Part of a small language model's weights: 1.32M parameters, paired heads.
Each number is 500 + 50 x the weight over the matrix's rms, rounded and kept within 0 to 999. Layers, rows and columns count from 0. Numbers have three digits each.

# o: layer 16 attention output (transposed), 64x64, rms 0.476, rows 22-36, columns 0-63
# v: layer 16 attention value, 64x64, rms 0.395, rows 23-36, columns 0-63
# q: layer 16 attention query, 64x64, rms 0.328, rows 32-63, columns 0-63
# k: layer 16 attention key, 64x64, rms 0.343, rows 32-63, columns 0-63
o22:436481487479410560472434507514518459519515419504473480468483572486551401560412591451535468509446500543523464546398494405437454569527426468446491504525434423550542438461513490553558559522462484
v23:487487488478480525470474545510468593511535533571509562551536447430525529423516465467468513650482488550487544591534507532532504584544518546508514552483553475440466543575482518462589538511529512
o23:515551398469482548475473481518508423539522492531539492481482419431521572534495532461490449486515453457523470460513513543478455503449446551607540446538519519540442449508542516518462525504455467
v24:507534502455556518477508467546560483472538523389543463443495559496458534505503451539547515494526558543426427424385475480610507507594470559467526516445563489562523497529463547494483499454485477
o24:493423476440483560457553487523488470480497472557521497536496560507439477445479550478534442500416470475548475491522477450544534470445549399414489506426531500514530523526531480437417495394507497
v25:493444441458492552530428596405433487510481526515449565479432519555500398552444393466454496441490559482461443495554545406531498455496521517461476483454483488506567492511512469639539478549561533
o25:513528546546526531507516544572491550507476515560464512528551471504505567561497477489486498559475479583452518452427537488546494477457576487482386505558468497466505411482473444499565537442493573
v26:555463454433499533552481492377500484484504484501485508555590566480527561499450528471528511383488487522573545491552369525526445488533485513456457496421427427545522401506441560598477488533483530
o26:501451519490517549569583581451433528486444483515478439509521431485528540514524429483447466523471543522519502468453528477460509451481503384420397476545397449487500575520607503472535506442488419
v27:570455536580427467546484514458492490612479519422544508474511459491470563464508510471405499526486585488468528515525534480581517481492535530428589463517487501454410532501484578572508492549467553
o27:420534542464597611511517504399489488458534508516529526449463502445551516492532475452462520439501500564538469495446526467494425473425497494478451551431486522509537453436500523487436515513484476
v28:471541506494616547546397541572469478550403506519491516455546581576497495551452452449475542580482495449525473433561428519474554466525474477489478493505502519488476583498516568474494521574503414
o28:537564550526480484555500465522506448493528510615487489577504486522542491525455457545438534468524496416538430499465410531489476456548604499507448519377482485456477541526517445452527479507475537
v29:440415516481622572534538510562518490556452562489477537521558421466539503397565483479543404453579471548476488463446460501483474562523427432496548520438429465484525394492553458568483559424462469
o29:535425446468451476489535511522536524422481435492537557501507441480501535464466507516439492457517488515481511541446499443579458501565487411444583454551538579425478516507492494631531495525486502
v30:496508461499549526506386542540471536524518477456529452517438553583518490455514472484544492506531486548475491496430418474518437409541523479442468512520499426529381490465477574546437522508526557
o30:545488449448550512506545471494522515481490418579484432571544490461505545484478535492529544558532493466570535471444479483517482576444525417510474483495539481542539573534489436448535553370447471
v31:454691501494482484471479467460441467543431507489494509494503565507524477551522491441516548511503523554469438540498550512459375441458470482580450495532471434467459501538520475433423491486426475
o31:546510508551541424473497476494514487501567459548527479542513508402525448453546518531578501562576495483441472535519461481447587569507532527553492421518516448478482576470441544455544509521550520
q32:398527476444604453542555526454412574520527456563497494586528513475467504559478501508508495534519516543564565591473534574458545499506440468504540355395444426534541478530577420494391563481480491
k32:473494512472452454471483527485523517475557485494460501531516522474538513544496452530549521505487460539533507455523554537505517505493510554473493450468460520478513512512510490469493530499499531
q33:526497523522496543476514486506527477482463493492505506491504504494503482474496478486485484496476499503476477499508490497506459491514517513502464549557524514535483525472493523479512501521506490
k33:492487498475454498490471502500510505493496479513472490489526514513495511492496500504517486507485505481463466493541523500496487514471508502460502491483494502490484481499491518475485493488501513
q34:494554470471493521493520460496505502477452537488503593463515426498492460497458476462586545519529609486452555513540529432508494533486472459414478519535529513473502492539468595527520414490616477
k34:342435443478517378580517477415427592511506541479493524524476510425620609595601494486492558435448452506575410472451536532511500602554413635405615279406542493456454502537573501531450594522542537
q35:464565428447508440460498512453514462446527538465486605450547477478478512563479467502537511507575533509468523438535488464510622527534548474412502456506504393532580447633508577495565434463579484
k35:454501508429475443550408473435493574541436501535529523469498473510496532519435557469487458496439529544560470416555446497555516537521560537393438481465519469581459430501514558561532509492529456
q36:462530534489475475522498481471516486531505487522520523501538485546480491494500557473489473479465497488465509554498504489515482497480483457465517481505504484501521522531490524563530517477526484
k36:465460419490522465523500473464472570496522499487496467579485499456513509599527457455483484474397454520552501489520560554470526548565383551414529355399512445499489525514557482471448594501536495
q37:432496441489625438517558554455402589568490469512519495571466533440526501614472429516553568545459435538639547522515507545441521525554410537519566305348490500449453502526570404496415587524501554
k37:345508392442574389543581442470453562485585503459459509589481506401601600607562466460541524413473493489579498410432553523483530608577418578455547277414556431466500487567569497515437545509492510
q38:364508386418532350545588498388472586515551477506417495554419524503548539604543490498560535526539478474530507446483584541447532555587386529448623326342519476409552508543585444539416561543475584
k38:358436425479538408511548444515425515488541521486469502519496504448505592550523532491566491496526507478514465474410510488521542536538465575485568363413523500467503433506562487543425499474492532
q39:512466490549566450538494413494568454506446462420353473514529500599391428520444546534517551549561434451484508503443481499523403556541491581539517472457539514501444513519518516521533459528542483
k39:503518550454522466544469565550473432448571467522474445506442515566442457487549505509519654553440390483417516493539491481557525455579506505466518487408526503520444548487509510527513486585514407
q40:540458539503485526429507536448467530538485556567483542500435519493531587421404462529485433479451545426534498498517565475563500537575519496491502485489482412524527408516462453448488566447467518
k40:454478455506494582349545448437477587528558507519555491455526581494430518604484413559436425551513492465528504467520503482558511537481564420489539487470468416546537504561406623468480559506456484
q41:478461587490469507519542378453477426492510550498462467549542445498462515533486581473513545513488481527507529491487450449461463482569499512434476546489509592486518529555618567502410406469529525
k41:526488577525551518498499528535459484341514488495513495516582551526495497543508544515561586545488480458522517498506514468467544567473439553431583547478412555585465485487562515438566452478607571
q42:552463418480575540524575539576430462462474500458584457484487580468512436533452412528461446582385495468478562482455502577479469465427520510488471468514481544467491516576447500472442508455552573
k42:578473420549556498534534535521491422509524512513363464486398498466512537507526488569582506511508521513696517535514488550510416539508520502538491532558453454479491469509459563574366533406600455
q43:502512583445441441469485536473488543503516426483454558513393473602517460542503444577432419497521451544537579584463556487459532489499446553471520484450471523532568467417457606468447434499523514
k43:553498501534403504491495516444504492509536505409431522441476522543503481478520469519429499452483468525477583474477599413483446531551547536502588466414441488528575447545466561552452504482559539
q44:467540473464438445402479547521565596520476471620503392562495458481515513462466531446551478541579538590499626518551469506492526545493485547543510467484498615499465522514497537474502465518468444
k44:452476439560475397563473532406617566443549408524555494425489470508520583448586485439430502412644456507497498458480581513490523566445523432525419484557543459501479532517470480524554461564413495
q45:552500427489460470550477423466607572476576458420498421537408599506420545502502494534533507523445499495392506545519549459560514455476482470549486467588510517420598573483492438569501519535486492
k45:501445493581446478494532499573488504482546479526510421589491519601537632544517489481458438517527526478405453559413371423569484548485504518528508479491528424505527516493478514476445531527600430
q46:461507519459446427528430478554408503562468457503446428424656568480404500524420520494487485437462516488576491490455553489500630502461557450480445418480462440528536479537501502466511474384551517
k46:438551463439490400502461444509436390490501439499398466413608415548467540535457468484506467587466540549571475557514602512455570484465529480496445453492491421529527433544511514505557423430571538
q47:505544493502463522472537496466489441415506453542455474501496493438478482531536504475476538508559533538573561506474542516436573361510479365456496472484578518520462446487449438520481504462510554
k47:545554484466567466498479510476485530524526474487529475518611493503458522479507466501488510499535532522518482480505533511440454491438457486499555507432519524500468527482479499511437472390582449
q48:517494444432482507470545465477495487534553485483608468562411459500555589523445494556566627443468430483520514540422542506476578504436593494492514578452466528470510508459494554460617486469369510
k48:557545405449540601548593387486493536497556552453512475473532478580507575550509523426490593454437595399542483533429480528494573545485539584554462552494407552460486462588475518484529487513432511
q49:469521543549535436495544497430463536495403429523499458502503565485512571527510484483509581533555533529386578443584526556482414545509590564528480492497522480570479465475551553512513424523405518
k49:508445506538470455543477477497480520569518459480520527430516547475467546492485460494566650526543519451455515539621472595438411501562496505500436436472514520573501462475445412507522485507475519
q50:541447376513457501482452451578531493611475502550483544431472533498583508478414547472505495570465441481620459577464546472437502504497464457504499478571526440501474476461592468591522502456546416
k50:473550407632514475423491445553464503503493494512536505421464474490487563435437468445524505501453522490536545527463591495421653444450443461520499519513515444458433523491525598549504540553467471
q51:544475538446591525505466466551454513446556476439451541538512550526425456488565505461534527547464524497457501507421528497475512471573526554477545543498540449492473447445442495544518492474515526
k51:510461567469545546516444509470470504507535454524501496482496493441461488523591581429556587530513405491471516550486509513522509512573479453485466528443499498418484435549537501600440543417525562
q52:470492517433580506517387443554520476542557528416576446507470579569472532495474532572517454515549469460461611428572434503452479489512540487571496448505473486584525533519496464456451479455439499
k52:503418501530499434497528460494527494494498412510470464603422503485477490493425508515513483488651457474538471528603433525491560559516511576475454526447502491532555506502439601618492442535543540
q53:486484478508515481507534488512557401579435428509514452570515498443489456500425490453551401519478502544533546487586483505432497533438523570513514483477454492486528417449502453430498499509473485
k53:486520478531439449482519499455534480539453446572450444507555502480579484485564551579545553441509549523515567428592493457479535504560491497580457477438473476500476475510397540464481435533499442
q54:547422507476479430596492507480588540492620503548495508518513533532494487617432611477542486517546444494551468481530562493539535525486504505577526544588458534499534496471441425416450443593488583
k54:417438508560472437492499544500489568516518561542491469582529479547540444616485511378399569557459532561521496441587486388507492484471453504642487571507488547433516506608537504443458448545550457
q55:554563493451463542467552455412548416464439510585441468466504531426513581486480492557516491505555495479424512511470537473456509545428441533425550458544392539504513536563553565599518385493514494
k55:552492455490539489505421473495530554493473578496502540487516567499587543506429409558424452450452519476506470505507576503476468583571456492417443503548435485469426425483496496572540410609541446
q56:530585529487489471476517443489491439496522507456594522440537426516496453549513513540553454467501505498528470390431446566474500454499447518492533502530466525441469371551494527478565496547524532
k56:511588592487528555439571450429557498594462470470506498479488464461518540520538561446460515440480449491575510444528535624536484454510483499523511561546483514446492430520554503517520474537521470
q57:529527485475543550497475496458502454617444579423537582501499574395506505527484584534456438486479520462461518496558413589474508503531547496535510494457436529424468504505469480540617496412472444
k57:456534483529414577433427483448536497508550505501500454503445498501606530479530519521510429501475514442535525430562516555486521459583501532544503563443537486448467457410516548498574426426427517
q58:485465488374455470557511496526431521516437482561454350500423492526397473566454471447479543588442465534498463602536508543588514471468570557449458497505403434513476576555540532471574462535478531
k58:514503530522543509559538602555483488445455563503463419472518535592448557578489474462572445405456505447570486496571550454489514486416524551406424454486526401530559468508507487430510505462539471
q59:481423477498556465490615579446508521519489543543525492476491540453480468462456433481556378517523589448470403454436585446525511453474610464574546477477448485437449469577474585451477550543493478
k59:415499446573578476493557537441579472484523527517525542466561519467541435531486512562506516505448500451475470543563470494616481551511565466531518530534498491522528469616522485521546554468503527
q60:487478552445486537471479483516492500463467470554477512548499524428509499456529477514573549542521571447471466494548581383482443529516439504478496485486440454491516467457488523483540474471454596
k60:515506523475554498505506544471497511544458507587577572525541545510556502532477542485446564489565477513478395579531589407501546490475521498452456441491431490460372518567477451422476492466425550
q61:543525451565415553431409469487479497434527519499530445515524472511434472517459485550564501479460510504565497500533490541388490587575470485441530513519521444471469500550470505533437495496524494
k61:526612491519442567496444545440404504433454393528496462499570534483507505582524536473492464518595537525512519503492547520562578561553567510463584515549459528512505497500612447498442476515476410
q62:468577440486555568458415439527434389520460525593555564544515489557502563435524526451481555481469485440518519476509517520565496534547496512568545530466468528446537509454489449468459458512471501
k62:480555450426528500470540533519498484388474534496557605559523515446464519444443594455485533485499512454594488482439519545553533481484531501513523532469437508374533412468493431496480415491485513
q63:498594537505535444435520483590481459458579464525455523455520557478453471383439556517521498422474473537565478506382426475416474545491479478497520462461506473559553530492436546548539508470493580
k63:544566537435406418461472450467489560414594451573465527464581493503492452439499495466507386483458467464491527502530503517542485575534533486566440480477519500512462547563485537535500551572550536
v32:521537491466556500536458445418522512541601558491462542465501570479492451501413456523556541543621482473579456535518494534460531558552492496479459555523476432523484472503473549423488509575531425
o32:547512529472557481529451564509493488472555587462412530507516492525498515549526547519515532568557531511540351547488547489557508495433571426533582579488573442435578541426452489463569507549526570
v33:485565539513440408500540566463511544458512551429506463497415489623518509515564554488540447554469449412479441509500540460505558480466559443432366495501463479432576520506502474510473467469493542
o33:551453490700557465619448562496469519554489544429477575461511517502498430527587474500446527468466506528502597435491484498509423534448470473405447458570490496494479564444581515517438498400501466
v34:453557470468491456477470553531566538479527449525500493497520565423496453489543490508509499492441440519532519408656609471543596509528491447543550526536559484486521532462546522474580498449489473
o34:439482494457516380509457516495466576478522450428487468531472585509528483505528504576491586544602477498433627449533615425477586502474523469528524462475490516503544442582575472535432468483450582
v35:501404482488479479451385579504519522508439382479426581585510424500471504566497520476508457505486513443528474467518566522488545538474468408543479393490515542488518504468505413372497520496475405
o35:482462423503563516412551505477510457484476436498587507472552476543574487505552493527455521526503481531565502580473616454461521471542490400470523313409502538399496442531452530549486474439505491
v36:421504518545527492460522500534502455593499465494505519471452413410451552532430530454564510458419459530530544517570411527571522536514462513541473523473575570590558530549457654483432489455431449
o36:368629462481448478479534535501553539514556482508543486504447422455502522425515477504443532478587484520524447526494492421489530485449452497557509571438584596514595616540428584487420440385485484